config = dict(
    n_layer=13,
    d_model=384,
    n_head=12,
    n_kv_head=12,
    head_dim=32,
    d_mlp=1024,
    vocab_size=32000,
    activation='swiglu',
    norm='rmsnorm',
    norm_place='pre',
    norm_eps=1e-07,
    positions='rope',
    rope_base=1020.0,
    rope_fraction=0.5,
    qk_norm=True,
    attn_scale=0.246,
    bias='none',
    tie_embeddings=False,
    parallel_block=False,
    extras=['value residuals', 'capped logits'],
    init='uniform',
    init_std_qkv=0.0347,
    init_std_o=0.00681,
    init_std_up=0.0347,
    init_std_down=0.00417,
    optimizer='laprop',
    lr=0.000927,
    lr_mult_up=0.765,
    beta1=0.9,
    beta2=0.99,
    lr_head=0.00507,
    warmup_steps=256,
    schedule='wsd',
    decay_fraction=0.877,
    decay_shape='linear',
    final_lr_fraction=0.0,
    batch_tokens=65536,
    seq_len=256,
    doc_mask=True,
    train_tokens=352600000,
    steps=5381,
    dataset='wikipedia_en',
)
Each number is 500 + 40 x the weight over the matrix's rms, rounded and kept within 0 to 999. Layers, rows and columns count from 0. Numbers have three digits each.

# k: layer 3 attention key, 384x384, rms 0.0531, rows 106-127, columns 128-255
# q: layer 3 attention query, 384x384, rms 0.0534, rows 107-127, columns 128-255
# v: layer 3 attention value, 384x384, rms 0.0506, rows 96-126, columns 128-255
# o: layer 3 attention output (transposed), 384x384, rms 0.0394, rows 96-126, columns 128-255
k106:523543487455581504433551472506594411457509555556507434527527564546458496508478489510532482532490469547465497525533535529520534492489557578512423559551419528430498614527535416516477598495515541517471518505559406585438523470446453507498497510568552575541461485498535439508541512587508559582624490497546521455557565453464537519536505461493481506457590499454489482561428450555526496525546
q107:505456514395573510609517514543502562393588505440470456471532512443538531570463534528447419563526568552583541579497515477582549524454539514531499528528540419555507554501562490474520546448487475461572512452504436388461437543453413446544579478607505540455524493525545427470435496513515468543496457438536622547516490489546446550516493509533557486428526399502579489458498453560521460491409
k107:487522541508417518477471501479442535521446541531497549512524476559511548480499534501454552470474454495502479506536434499509445545537448498480587472490546493534506477418513601520462425507516441553506482461456569417487538476556497453479430449415473492490530418501440557458439494512580470517457531523490534521431443546482509541431514527490501471512453485528479505486504492451402563520463
q108:534572448556479461519509450567423428477483558476493492459425524547461465528489456418485514499532512506510518503443448475481474451517510406482504399526534494526459527470523431525495495602530499533537474442460498484499477526475433530543536476510444566523491411488575473525411479537430518532506494491522530474526505490555506537464457555483477530473478514502521487443486539497480529452478
k108:541474504525545558438488554568512540568434471435468501489457546502457488538473425509579533495424478487443416477494398502464404552510525455499498472494510490426520489454502518472498511604445494454548460444500526448594483509491460525454508513472445500511496491477471479514504539466505580496453570495475503438393487526546545593575451516472536492541534505571476427563497591495567484418485
q109:415492492480521500545527511559494443464490467441556459490538501465487456521511574478451490507427485483516499474534518472519497527563504458503521523470430473478524545465490464511539572537525503534553519455498532503527485536538418475553507445489512450540500507536560530464541486534448535508491522503488607471480515497499517523421506540513455494508443436482555506462561509501490492490527
k109:501475448518476505559501503501522550561539514485413492492510504529585536476485512566546418488517445550497508465487449472501423543484487507513520468489532461539462456466495488498446501522503513498488459392469443422511547540503540382482522482443396438544434534495607559471472516475488465468415504569531578507430543522535549488562597490495487588535468509490513447612480574510524433501571
q110:515501535490407547526433497508517456522493488418464439508484523485502433495495481578467469582530496469508403398458526504570525525502475529545536497467584511521512504550522472516442449499446471469540465485518420489446453466539473518523487503492514512542470545486539572485516546490481477569542470536479439456469483478517525523498501543461539507540469492490492501564476539427468542523507
k110:551480524517557494493483580512520439543552487441520509475500539463537421541510525456594488456505504506412494460479510460540495537552543416499491478482518482445529479481571505482519544573534499495498462466503563507538493519526444517459550470533424463492564478576465477502461455546506552511582558472433502467483561506557515536491523511495492550581496468449527477499502497452479552540542
q111:517538514499527532507462526470466477488472441499505492483532485504534474488465498422488549527506535487486445539490495515507537443506472568473542512455480468480516471460503489518494474502520481526552535517478467516453539447506484477574530484450541548535573502482471449539494577480456487440455459522480492483497526525538517488527550425516472504521541493502497494535447553499498503544471
k111:472524552477414501438521512514525586512433402549560539504398501573515482460524549436502465537428509500455542507464493500541463484508511473512553482473534503483513458501518495546551500429467525447549432558489442587473579473501489559454442516517477510531516494483485493537404502464539451513509532486500501500553496538520528541534517528501473431490549489494513489458467450537500490484440
q112:516553484539458500541473501505514533518501550447566485547543534457569560537447492550493500508469524491474522496576483448560519518516506509472519507478475524490544431462481440444499591504490430496520435520502459467531487468522466456496479455468419447475530533429475464467503524479479465526487557526459493494525570515525508509543481475507534472507455465503496534480547462461524542483545
k112:523493501521504442464469520486520505548571461517432512465576550572495498534525534495512468521399469543555406413502459483500502493499503547506512484434482528517502531494495539450507587487420529537445531467554417501462507495427500493470510435551507500554498552584605513463454522641543546397542517487525480559484547500495486514450484478466511556532452598550477518547420580476459434501581
q113:512453435466457447486583468532557501533460445487504503445466468467440533545496487574541495515503570472492480506523481485557480572499454536548570480494528496443531523506513542525487451478460461518502466525489491461472468430549464521546510553486477581539518511507493527546430479513545484463498485477526454469535507535383474515514492520491479517466558497492468518536449504526523528475573
k113:430532485478552524545543499503412451436496468526491484540408516523514453586451522476564562469530518532490505501486505507542444491492553524453472562443540503536476553443511450513505513574481548429527483443460450472464496503440455452482537499586542487543513486547563437534465528560511604491567532514530542468532477444509484414517525451553528487437478480562496434495568421517499510485480
q114:457545478497418528491501449454510549504479493512485546540482539449507417463549450581482534527545523446523535480466556502503504526555507479508507466498481547523491480559443522527517443500526514512518514491483522523495456508455522479522495508492492476505508508519548475560485462497472540484461539491451561489508477471446507588470431537508472445522450475471427491543557506516544474497526
k114:515509475523568515528551524579471438414489490533508525530549551494531535546483484534502518479515476525512452486489433495444498442483553492481475542453476538522494565479495396450495614469517547438543538428485501396558516565477508418462504545556480466504465489554528491519473560589513499551543512526524529479441461460542476489533555495570475573462478474506419487464468534483563541510597
q115:558468493511512487482448413460483455471507530556494450429465522493511531532485446570507535461441521532551517532481456525525461515526510430509493500481544552448577447499486476524526533512435469555448484536454501465457420498507489527448515500496523556522469504514467503454498483477513467504535499514444447485500542516474440473449439499507470484489523485495494467541462491368556537495496
k115:480483447485558463526493471511482480490467514472462423487495548501486512563466551415575560564477441494567543499516512504514532532466526546501386480446483578530479497494509460524507559517479483540563468493506492426473382553458496474477550463539499524481577475555551524526497442578553596500482461493463574465498486480516558488491447506491478494467451500481458530507502534509509545512469
q116:466453541497457506453451555537516510488524561485551526473547446488478393448534478491444519481494464467530520503487535432412526450491505416507476505494494518540524517499429436502466538506504495486461544511469532477543507511511517477556480458478536510498477441505576533484518423534420484533523530565514538485497516489544495522483445528472484450535531571523521533517602487458490540457477
k116:525513440511454550454500482518563443502529460521465474516461570524449540513536494551507504512444479475487503513539498463465483512525518488505446445491464538447534526499498488501429536507505501510497528497463534505461467491484533580559445584414441502448516487480532507529534486446468484547472571490503524424443522483480519538521427496509478537533458483462454471586501568461471525522541
q117:495523565531525457525492545502472533519522463505518553464524507494455451475563508523425476441452468548521455490519460511450478462544477452445522466500489505458521470499492439538503522439485484493488516539457451564559478514496458516553496541513520489501477482508525526436521465514440479513471467507537471526531551512511492483534470505466468518466551579469484522552474508506510502524477
k117:481509514465511490425509473510507464574544529524455428472398494540520442460471522466510538531472423495569488469582472457472506489519530506530436450530544537486539499506490545421506460526558468557475549531514526555474482509505500484482465554397496505537601468513485536527574495456503418519479569516506502546458470463542517493542526472488475516519515485450519527515529462480540512488472
q118:445506559423549443482554549426501567506543486551496484524541522504480492478472553445490465524489515532466445478482554573513500449471498517464502486424455521482477501506512478514534538488539513545482457510453528486494551479527468524546442492535475511577560462478492514509524532497512511532444522459514458539546512528537452471469560509531567520451512492527547509461505500575556505502488
k118:476504378500512471455485461520474471536479512571506524573582464573509532459493504560476532499462477452450483493523513438464570547490436466528489468532446530520581543421483438478428484461534502492478467550525487579555547485531497513433491474505522548500487462514482584454458573497498515410450467442466457487516470535460523495476480493457546465568462521474495441541510569494440473569461
q119:470473514491543522564508556506474495496489519538442500481514477533529538504491488492453494485517500526547436536516526520465490403460467576429456486431493456495408576460487526533482497546483541485507548468583480464510484506470508519526499477503561540504496489514534491484558510507560514482466500454575517503486496519554475445448484385509520500489521463471516508476488514476492484513508
k119:493487527470503481479555525458478537531521476558492552468507426487439473463439496521476461545536513514482536558496509530494479516529474482505573454513513522434597481543432532541522419462503421446492536583492525542522514466443554549525530455435468491468498501454483469474516538463515432531441467535520480547535509500485497527518481488530470483506456403467461467498466428524551514483441
q120:502457427458470551503507496433439464446462525464499452566435496431536528477560530541524513504591509469451481508485558456491517493496482499470456508532487483494449505528472540474511459483566566505564572502486565506540503445502536424518485513513489453552544487496542507476475574470524481506501520464447561576512580493470573452487480479524490489472469518456459483517510549537563510487578
k120:480513392486476468554497503540457444416536516458497508499573494484523577547446467509485520484535554480581515519498526495560441474505480500545511536481439533573509515545544515454536541403517559531608476513431499424564436549486501398437459521508503518489431478470597497505434526557522530516538488527503543528486362495493435484422527546588486458506458440494458464538511510497567522499528
q121:520457506508507486453498506536534506545512450518548485496548524537527550530485505533505567496486533527534541507498442434560471564457542469477456522491558485480515450486523464485494487516529475474501474478535435532517425489509501488488586473499497553432509515509395509477498488511545483473543511518483496523467505459471537541485478497503476446496460458448444487535469469430489480522457
k121:488426496507533483568554529470447524477506501495444502535486508526425513498465514473550513487435452514443482490524506524465405499464541524408446518483554521559483530520544532450479428520445454515599477455484505534519478483543498487525537545475503451511506478529530504488502544508484591453457554484548539588486538497557464467488509524451531551481517458519521527554507458466524492518545
q122:506500536496479545511541403540512501568508485436482461481496526534533525442487541556510518499523497427497444512490524502492503533546448483479527424532502435499432482505518528552483506387433520511562510450526498450513490539459490485397556536455488548601478539472465571484485527492536536486482451472514555462474468497506492509533446534451545527536504460482523427569487519511558493468486
k122:468458484479542478482487516526523434526419481505546505459444496416468441488509517516506504482561538503421504500516526539516467486465546497438512518462533439493543525500569527492445532524547524526490473459554498522478564529545487419541525524484525489497520499548502473460479518493447483527560529473471493522525480519512470470552508469571470475415596460531533502477503504487535449512517
q123:495582448482572518509508540457517466389503456532456459494498480540444528515457498542529432493559542568500507509489484513532519501522465530517510508506506521578486537549503525493545466587570566532530492564540506505522543476571504527514457505515427493493490442528534511559495458520540489510501487447519500464538478539446477440485513500502538548456504499534554496518403572490579492524560
k123:532517530460455577469554412444497552442560497451545561534535505505467447520525493567530468538520548483438458474445510539556458508503429519515578483552542531466480506508486561484507495469506508452455546504492507551465452475520486458532562492416529495506504502443487451464462542473481410533542468483461561455499603477415437516527501514477490487516537489457476503488534488490487527527418
q124:546442437480509519557509467534522457424522552570493516448537433506456604521483474503436545478458517503530511534491504465596488478544500503461503526508498481445589481455480523477539520481509449563445555491486517521508429493437492537467522533484463530478497553518440471449449461502520474490520521529512510447553467516464508521473457489543479459457445478509516470518510485429521558477515
k124:562479424486505484521490459406466468472509517516482467518559543515527470479494499492430484555515508541528444484486499533451454459441531477509453493444420541535423497536556486518531553564460462497514568455463466478446427522460491497479479489523584493561528528506563494534486526596532486429455483545490521558497429511460487454490517469539456522454491533498474474483544535492439507570541
q125:501479596524555447421511477475482566571453467479513551470587505446469469434479521428496526524478482436507496460518433540458453500525494451528496506502536516477535449463476533468506501497513503491427491555466514578529543490585432556511475506477473548484540486512505467489536483529487545470492523512475425489518486464467476511544527482501513491470576527566538525504499482515475483515431
k125:506456473556497510478480559488509466467498479444461499515547558565584463505565536448503544509517434420515502473541474484489452526506481549460512435530544498524480494443481501492508520507479471440503475491464497477522545420533510541478514496540480565567456477469453472525534522500531489473527527494482496446502535521457481500564472477475562517511433553569484494520498483460503525514457
q126:489480457514502502444521470471565458505423544453524530474501507512556488468541464554502570458515475491536480523450512445503498592431474470493535544528556495463512492526482451489444479517502521537522535515532519517458463492515532498495520512487486433509518499477472549534432486442468521487495473526430534451499477467464517512439509465470494554533483468446478508504553554436467501480458
k126:515495518476524514540482493432491526531533477480451514478511512463505478541519555469588481461500458542441500541491511596544409543472572456538511494459489446529440482469555527458525470515519514473488452456492461446543446529464496486547509469529444552501479547505493444539503568464440519470472515531522536538486503458528469519512580492507537542413537457534504512523534490523476485474456
q127:451471526553485462500466517516471516508527496525431471463526525513497527465499517463497450545527548497545455462516527503568450456551433520480504521454548464421512503494522508421469528510501499514502497475503516540457519492498523537548509468537510453508493541536505533487523502548568485505492499497431417457453499526542527444455481463475531569545404483505462419522481530485512484469510
k127:534488472501439496516532484480514471539541448497546535453483516550542550541449488553512526408502513543494501495466450531518480536525546503514529497501518490509477506449485527521524489469505503529498483557497541528505443466520540499488515474462538471504556465535541422507464483497501491489477507465463493506509463492487480464455559466548506534518530493440501464514477508530538525534526
v96:502487482522559525394530470537504444504542520464499450537512537523533516507492545513480556519521486518538515530469426497443498543487486519554514569551454446461507511526460510440523550497500544444471501468469484445505503536458487581511479524509485500479473410484457513570469550488466545475441507439520474584524489431536511555450509526485454442486560447532489497469493545465505559499500
o96:434504499486503472517505490503485493496495511483510520485513477548526507494501491471473532504490490486485470462502494486503450468528497559453438427491530481547550440437527565529434436512516463538489485523479511448521491470572553459516482465470499471474555554491450516474500520481491475507504503526509501569523491544520515472501502483542459532520516504470563494526512461476471542459494
v97:528493458489535431513481489464465471499473553493466478466506594453472484448461440441472494519568480523495528563468513507576515470521609507477503457410485458520519568536503477580393545505650459548534470532528513517525556484510529519463468510493445485524476445479467528507510579465507501503547583558521555512505537415509539456533473518511516498494561444513468539458439532560589497464475
o97:484558465504571468496496492485504523454533539564475495538460444520505490503486545549498469575493475501470524585478482569504537481503516421552513491573491519485469513503533489473566514538419445471495554444509462442435483533482441584500545517615443538540518462510458513517474404548525520463506459396522447461453460515474557451521511521419498520349446428517476500516574461491428540485535
v98:519458431523529474580541483524490515468484491524395504524529540520408494595461557531499508483526512541469484506433487545516443497483482541504456515519480555441494473506530502434514477513487562442545561530509564494491470484440534573515565522531554558538497534535469428534458517518556501510547472521543482438475566574413506470501462564491505534544522491502570519501497458499488492533526
o98:479502511467437480563521509494516587543477466450462482522472511449491464517550534522486520525453545535493487498434521430537579520472452481419540486502491501518478536445498494472536523497534527538486464503529509515453466490470514547438507502505461493583445471501555551439536546468467522591527536514510496535578552458522488510535466514527481519536455532532465522423449487469536447561477
v99:436499504485467447453470539449460601551485470488546507537511449481488510402495468537525546538512466446513478483560544519478489527518450538467460517507535454519531467544518563497499407524417471533508509510557550512482504452541479517492491448535501513501515516521420418568515458505446545514523516539570456559470433531475471532466419478457504417429520480539511516559492452531489591434456
o99:534500539500433555540448520559518455446522476550534531500536499446566537497481492499468522460472476464422482450533510502501444521568499533469505476448553514504572575452492495508469471446519501542502435553440539457488471458554557453508477452512453476497488545473485520506513476496525466476471470538479507535540538493521529541485490551491498529521492514459526506516474472540507517495542
v100:444474462516492514491507479469488569517531506456477523461433474542463526479492550547582609478525519436584489511523514425449485518452434462481489517512571535474528502515417523497470491457421471536523503468536584520529483437486507528426562432533528445461548472551501521534510505466565539534441439517459460471502493487445495504513493464470553491563436497524556441488568483467505568538534
o100:505519447463499544454497522549521443489560550524529490542564468476490538475533484470529550516519536497413501532553503528458473510571530497544463480520487497479517555560427485485482431465565482534478472535502547451513495522546522436481526532487471489549508473456499515567517568537468509515533524467501529541647566470492539545510521542540465478536461565440498505519505486612501477486467
v101:424509558481509488484454568537508446522397538501421490521479513535471511479463454480481500587514503469508504488524561525430486504475494518534517493559534451525536507505503496515494460479562501483544445474543452504469574557478457508517515539496529538480549531457483451484492450527419487540465526546547502483459538544523503512598457476484471491497561473512542472506484512499549462475485
o101:502623423503476505517551514479472483519475493535480480511468488505501514446457509442464494510579505480477466532526487516508503444553444508500518459496542568523438522472502521499414556483414438526515546494525517484475560503510551471515554479478462560570533464521488554450496561564467530502496523470486511557515531533450558497520490440462487492498490518480473469561516529535504473461469
v102:546583531465565536418537556561552488491516507541534450627513506562464432428440535479477473467501455446475568514541542507480548535495550431515527561546420499529491547537555494469525495495575506480498465504474504486451502477463469559493434511504537522497459419514503494515492485461475488518486527490541528485532491427516498455492481490537452468506525529470546574499505547542523466516507
o102:512530483561572465569527470465531502515496491473487514449472476581511494479455495496459485550472480517553553510442520514542474486567444553506506471496579505510528464433540439452494544501448494467491521491494424513460473522527504518525590478518494559512470474494476533452526446502500506462496486489486465499436480545494438503529449456498524473476470426532514507546556505482538548508522
v103:554514506448512479462488427460499525523508505465430482494456478459449553469470495550497499556561586486453475536482466471474464488519502542547518435546515550519515534532467516519537488459469494495502522511477577457553506539454410456512488557478526435454513460533542489514510482519516522493504521496534520525484429470436522463545464470464561525525515516466549439467471471553570522542547
o103:543441429556457499450503538522456444473544533467444518531486490493534467467461535439565505537523503474483459456468523518486560497532476517548506503560459502519450507581455524516499422487498495467540504468574513473476570500506543485467535511522480536513497493485546499538495565528490512529523515466540468535609510521455546472534497521480458487520490574454516487513516541595472457424469
v104:480455422456493481506435452534531447459486545559438444404537521459549397578527545485474473513516510504560542498497522509532527511496454542536473470564456543518460516501459517443549565500512556385493553505534445489531467542503473502421523470506474454539495600454518508465436433417458463481544438452441491423468503482485478425497588525559520557478483492490444457419558514542567545538512
o104:516451555475499520551557484491474543540453471420499518472479533552486485473500418479511472477532499457548430449472501446451449490515435518531533492479458441576462462473496496521453473485563559529523497493456493525520518470517552476530493476432535526490440454544512512502535568487521491508505525545474513523512501476456500518537489437522486451553504490560509517535454512455536449469448
v105:482559586473544533506520515469468483532516492507508471558463517552559474461471480466480511424557496566501492515595477486562536514477488478493526540475473460456510456428583460449437504542642548522545498464518480518558473489520558460469449448467462488461498527532460477458483529561560432464465497483468548524539543429516470483510466435560435526525516512511514527513527464502469469534442
o105:540496524529510518507494569460533537456479504564475533468465561520488525512508481498458468511534449508513533516495469493490490514479506491505536538475532549501481532539489492517483557486488474493503464500485452495472471495503441528483460497535499491493490529512470487516479409462472541462453516515487491518426494563493493541456516535479544515458538486551507531587543519468477519498523
v106:482463509513488509502471537468501464438482492470548541414542387568485455548464575537512413516463491517623552548539501473523491416521520550544468483573552484512463479519545537412567498486412474470467556447526427534465505630488453436539603516492565492525498537448533581440496520533375509548528436420483461449508430575484525481432528478488473519496483509474543405465499515506452509472437
o106:511437504436440494470543413556500477542430507436476483492498499503503487529565422493546505469465479491503434468590433387403438470499506517574483510516470481560410491540472480525478444494524530519523539513407575526574582487539568472513476560487534520516482501520453440563469510507580517401471495526466517497512502461491443514493502476554404477496553556513457489470430483465454517465455
v107:486613541536543518507455518524470508502549503501543542512550488567491504481465482471543500524488457491499573476506554472511481490506467460506453510491493445505556494423515519452569506515553459558526534473448420531469499482528525475484439450484539536528465459526521483427497513531482537485538476511559492502530501545565551522526517444467499460477497538496559521510503446540517521543509
o107:541493472506502489554518483476557548507527514520526478464471511536497512462509496547476516538522458440516550557495438527573496530526496516534500558517611515494549568490525470453511610474406502464498483472469399534454527499479525504526545571525465512533491433494489498488510448514497543485485433462518454433508465490445477516452492438494492488511514464481498519494570467472499535513533
v108:420567435493459556484502528518453510574519466438507530508478476522458501511540499467508499456501485409493518502493490503392511517438483498420493475472462511572509498439489511541584562542523503425469520500533487453496519486492544474572525419527526473518511451507451510426478515512509522431498434464442522482517456576467484503532540522522559517547484466498508488434571511551435506458444
o108:520527511497501483496520457515499430526518506502539429492555524486500492476491498494482532535459506431475538561528589516558498492499566464525531473449547476473543493495474465471529471463479465479516514506473505491533498551539514482448558525528459497547503477448474483541448490522538504477448487480454477544570552526493467526503535442500523463493488526519524509533526498537529509470506
v109:497484500457503476379551529520472486493421484456468513525450586505414491473545496416539542474452434449491472464507476541468463551478519462509489533488449483569468460464475523529475518514603604501451500481515529453525514480535535496497394469424424439459506522458436520577508441433574423503469473553491519566521497410485517572525492612533484484468467495522514533476474483479481542497490
o109:519591461549507505525525540493516490473550510572474563521480500538498478479463513507470505513507486451484461541463492542538497507523455515481534457441555541518509484453520522532445490481473483531501477474523507503414471505504508522461562494461494492477514522463469567407542560574453487555478520499524565603509509548495536495501482457480531534512425480518541482598536498537560467479515
v110:433564492460587487534527487495476514461565491533455536541464496510487564424507462422485569530501518490452449533521526447485493484448506475450490520421472511453445497486513500524533559530528481604532544460472510522536533477469539529415476505551476570571441443559470477459565524524519547442539468500490474513488460521495473408513488481428476482494444523506520524494570446504531462529531
o110:485478501456450488534512482577513513585477603514566458499509491476485474500549503477437525436501457499509521498471488527528492545534584461512505482567523478440572504528505442458515479450448449446530499502494468471543489497505466513486511527536484463535508482461484473486452487465529485491521461437569462476533486546496484456505435554478540441484534514523507533502577471462477567435483
v111:558451553518539576552512479493514441459632492486574481509453497511620511490440485536515516505515472529533527520472464506532496513512482477517498549478541467563487531506555491475608496527462461432480464503452440525419523538549476469518471470492552534508480498501454550506488483542491514475526551485462497518508452543564473482520536490544520490524527481430462495510534499415507498534423
o111:474489487485510494462515531494452517462470597403490480400510537479513538500507497488492481521556484495523517442536500444416506501463548586532506470476477414500541379455478492477432501577512506519519466548460498494537498531470413413552501485508478471526505525518545480468510469510479490438482500544500516524458514550409509523452555519535519428487556538532547550519448487512519558470511
v112:536488596521493444552502487500494563456566535479406516531534498477523532443506483486501518550535521543494426427525544452495483466478442452467478484524565538552576543545482466475444501583517499504502449514473512454456530502489517478435454462495526469518506519490556449447471479415601512534487572458443525513484562551529570531556478430491507531533475522529537447551457466538507515542580
o112:501531466507481518480475543488517464479504491585521568579473554518508547465527542498485462500524413455482489540468533505490530522516477490509487513587456529556500509525471452479526542460503443530465463403570466522478466460530506588433562464547426504485432449476503537527550420544533534568529497517596468554589509525507585496571483595449526491429468524466463459493500519444534481480496
v113:472476533550583472482563485478479567496496520532485480493529590466492468524454499520532487436484448510474554468445517421544500534445465517500544517540472447486534505524508469487536492450532514522506443537450565483429522518493508505526461521516516583604510547485518513467476577596470518451466516467488492485498536404536486513494496484564495451523513512451498425443511558464511485507487
o113:481539516532524507590473469570501438501461516450482505490498459488477516474482503490489518508528515460493513440497541486567460447515537536525471449490539511499512487423537483470474492536525508483502488553449452515568567461482485494490484461463542450540540432517552504520473518484501549460473502466539471487465549559461502450513479482471508526503502502537538530509485444430463528500576
v114:534398488551478446468511480505448426537496484492476552446509499487565479516532507541544453452488431517490553461495459479495457472490448482506517471553556485514534493454462526503558518509470504454464542480482439460560420542471458477518556513473506434529525479454569555522442424473476506459523521527520473550503454504516503518442510495501525515522473535485471442524483562442463555496447
o114:509488604498472547433479483534485503476507495539492537543516492488486532520572492521521475455535520495410483500500502477416485530497509536562498470487457492532436532563423513543465404501564566537535519499499618501556501489531532479467448522518462478471526507442508477552534531529501434508493511531538544484540556455529507530512516495551474470479442486482521475508470525542499464503507
v115:459487517506504572531483542476539504602534535488591482535531431472564464480456563427544516544516493480496567562501455535485473526452473446542454534538473464539555516488483542457498494498436463519541488458538550570532506574526523437520449494541565491478448435494489395516512500509533449479545504514563517540507398537554561562511424495461449499493461495565461566414556488592448538470437
o115:516492528526488449488432439488508541435529498545466468415470458495472564422429469498495561576521504464580588518495484595533526475543466495490533568506552499493542532451525470473473544556501437515522480563468404481452485478475469487544517493502469514554511518521565486435460393540434520521415505463425502458422465486442535487423538523448520520477541465506508511522523483432508550535519
v116:483505475476574454562505475503531481482489545511463465407486461509485490541497543577473481529478517540503484490508511480535546497468507500527485508437578513501447520496491579536483524475375475521569548538528438439491415533490502419536522551518523460455483447438534547531468489473494498491442494507537492501543443527517462526460508478559492531421488478505461436511531572461485547491486
o116:529423531489455497465512521545481431485466500471500559525547481456530476529563439497566465484494510523470441456530518450425483483480525491576476498515412456540418469562456529567515413515581524530472521508522557492559561526511513474514444471541517523475481503538493445578484532479529454464489521533475478493485534512520516515512531515539459519536506504493521488444452516523461496458503
v117:536462540474475530454462531470491532556548464505628495509522407540534441534541560482518500556395414508547472435507486576461490458536462479546530489518479517527508502425475535524565385471440500489500458479470529501508459519549492497585416515507538541480488565445541489521576491530449501446478488501471530510542473475595526550531479432511515434500460536573494566503482496558506580479466
o117:497516483520431518514442525514503526495499472513464530432526529488529600441466464529531570520527461419519537460507483500496447550539473511471512557440577494527486476499477533592477512499486521514512440528427426510467481493529547468554475508470503502508509561499474494495439361455530536433405496602490551502440444452467473489381536461522478511518490537538485553519489493510515539567561
v118:512506521501551461555500554479545480489531520532533454487517467459509503476407452525451455503559532549515522550537563454465571505487581517476464481555502480494533544492493450466466543519565462514515483466577469506432457538485438522507510452530491537550476506546474470472467491504382508498602475410517500547480542536488528571572540471500432439527575481461452436429529517570560459540486
o118:514535454490534416536590519482512529552452495490522457508513485496501486484549592466480484534460478486534510531414445496521500533559483495487510478528566494460485470503463482507449519514439493507507572497472471505447506534541470507511506539565489451557538495489434500462452489511478505447459510487495482555533457534464475474423480465392515467492518581500542496548531493472515523492485
v119:516399471481437521479495433552501482515510528486412480501452575462434506521570556480553512517512525484520421481523477502490498516578421517523519456499516566494490482491440545441498480533437535454499499503510511520515444501474498474434553515438495426490588523485492531548509485422487518546463455479450444491512511481483485466452557525454534520460465520471531458468493495495507538495545
o119:507485446479508503457546590472422448521572483456547522534530494545497432521543526528539478510462503495493457509491507511463533504500474470495468513506431458580499439575482536492552478505564528507472477486543571531508541513454548519468457460455497542423509477473523466510555549477517547542531534522479579501531501454485549495571442534455500529550484544513470488464505555536507426516473
v120:531578517531542434515589490494551528496522514482520508564499559495505498444491451442512556409482516546419465443514536484523494525528583473429553526500431456471479440455567504459444460534686518540479467520484540536496508382513532473538405470482456491492496430501453508498481480521565444427487571485461541534480526447532566506489489530443413437569513467524523502494490486504523526537469
o120:496543518511548456592451451465569558479498519561483488472520479565514483547518519526446489537456435533510555529464510517628487529485524498449472486505535512413549555456548465480548593519448548486472477439489399551471441498497450539509513486527460501477543502487437530491487402499495560529540485443524461500471485510498447488503429467474566528472508449490498491502535470468528483534545
v121:519505472452471505556527499558431499537494467525444512434444484495410492462443511499521596536488552489538542424567510485427519474502471540544479540432544491552480477536520553485540517563462519467491559436478549487498502493484524463456537439535482460484566461568487459543453568547490548504439497474532542464488549529440599490477530544492554544579422473451532454461522478507462568469517
o121:528515451492484529470527500529481483532560495530543502566537530511545465531531462483469507510470563488493432553520531517484493535501529518518469511536445517518541524550444524518536411420490516543470537470576562515521476506503515566482475491484465478528455477450517491509551507508497515543566532514550426592626481495509488516537494537442467503484480600441503502474491483476539478527477
v122:539559492526491483452586542513485530505535457551500487518519523548510485460467450467481494470496485475439522517468564443490514507524544517530508561473433497433550541449493450479552532555612512530519487466467479489449527530473498523494454521527457537577462502561444492454499496476503448481483483478560562499531539446509449515477457509514421489492501529526471499528490469537483455479510
o122:476555480503574448531495502485533528500529501531493463462506533560451486496478521486414511519495464483546548518494509561545515484482498543468510496527595539464549496401514477480464551460428491484446533480504421447500461500479434480497558495471486464527554512492496554405466438501478509513491473448532435538456461578498478428486481515518503490452526473528502514500561495417535588533483
v123:489439449512483482519440462496441468462585483518447464493441544554474511463577521562544547494435472471503513524484512548476487484414471471461533502556501502514444524543463526500498500446505494497496497458531486508466460491529441474497522554392545415454563463402474473507496426420523452559470467453504478526512507482469534505425468579585509548584452523440483421418555542512544517536447
o123:551494512496548484521547521456492448518516501428571499508518429550459488507493472446528476540522522501464525515511561543464543473515474518467515515504438469479464420490548472494488495570541486516509518527514454536472502549502502524438482483507523560558472521507536481480506543574509499543474518557439515497510542483468505527521535481446507461528486466501488515511446556532528473514500
v124:436500505460433525492486542466486474467499477561592460487549413520568433513559452551525554476404420508528558479508479532518539451488536498489492538582445474482543516495466532439527427494492413498485573494503501562444491527565508518535473464462521550423459481489443447474478458485542458488515472443502507523515470569563446553541476414478564442446481468532455498518499476494422477474414
o124:535475489522522507501465474496539539513498496512502480428466531496496579464461522517572478570461483437495569490493432509490494536546490540451535506442611484475587558461511474542504542502461510463504475535434488472494513549495464424551449502486489446503560545482478500489491459515493490423484492545503466483463456490473487488439450437536492470483533476568523528505537451470489561591531
v125:506467469523542531465478489544525507524496539514513436483457485485439522548515565541456464518537589469506481484450413477529455518496519508467517559562515467527483483495497508548529556474531585472524536440496584424545465494533431493541497529494501496517456495491507493563485479491513498573442451452465553516529486498477425515438525510519566521505562475453489449408479573435515498482527
o125:477546521503511473473503512528480480529504540480540496525520545542495456466500487471457505477489506542464405393535541529491465516437498521544502487467480455497574443504486554550510409449510477490465452532535558487494490481531455466564528422471542496477544532472466492529491514465474452543550507527534467561576479516557496465461538531526515482500563566532549472528507523506454506455420
v126:469484573457536546531517486435526532545547498579492434450512416474546536574475524546534445496495482423554579497450509523490452454490483529495464475549481474521471518496475535472621485444486433463480504535491518515520499572512503509563521537571499544537507467534494491475462521592406496487547491453495516549491529484543501528451501462506473519545478417474402457475514529484484434543411
o126:535447504511445542487535432521487451439519493514491470484497470429495582478472547538531527476488517527502480521498497481514506508488538500535520485450558497476459472459492504548447518509502475504476506575489521469478545467526492446496509515437590458494547554527449537506482504473560481480497488500477468474478539497458456439432520504607511532483544503500486504486511496534455540515533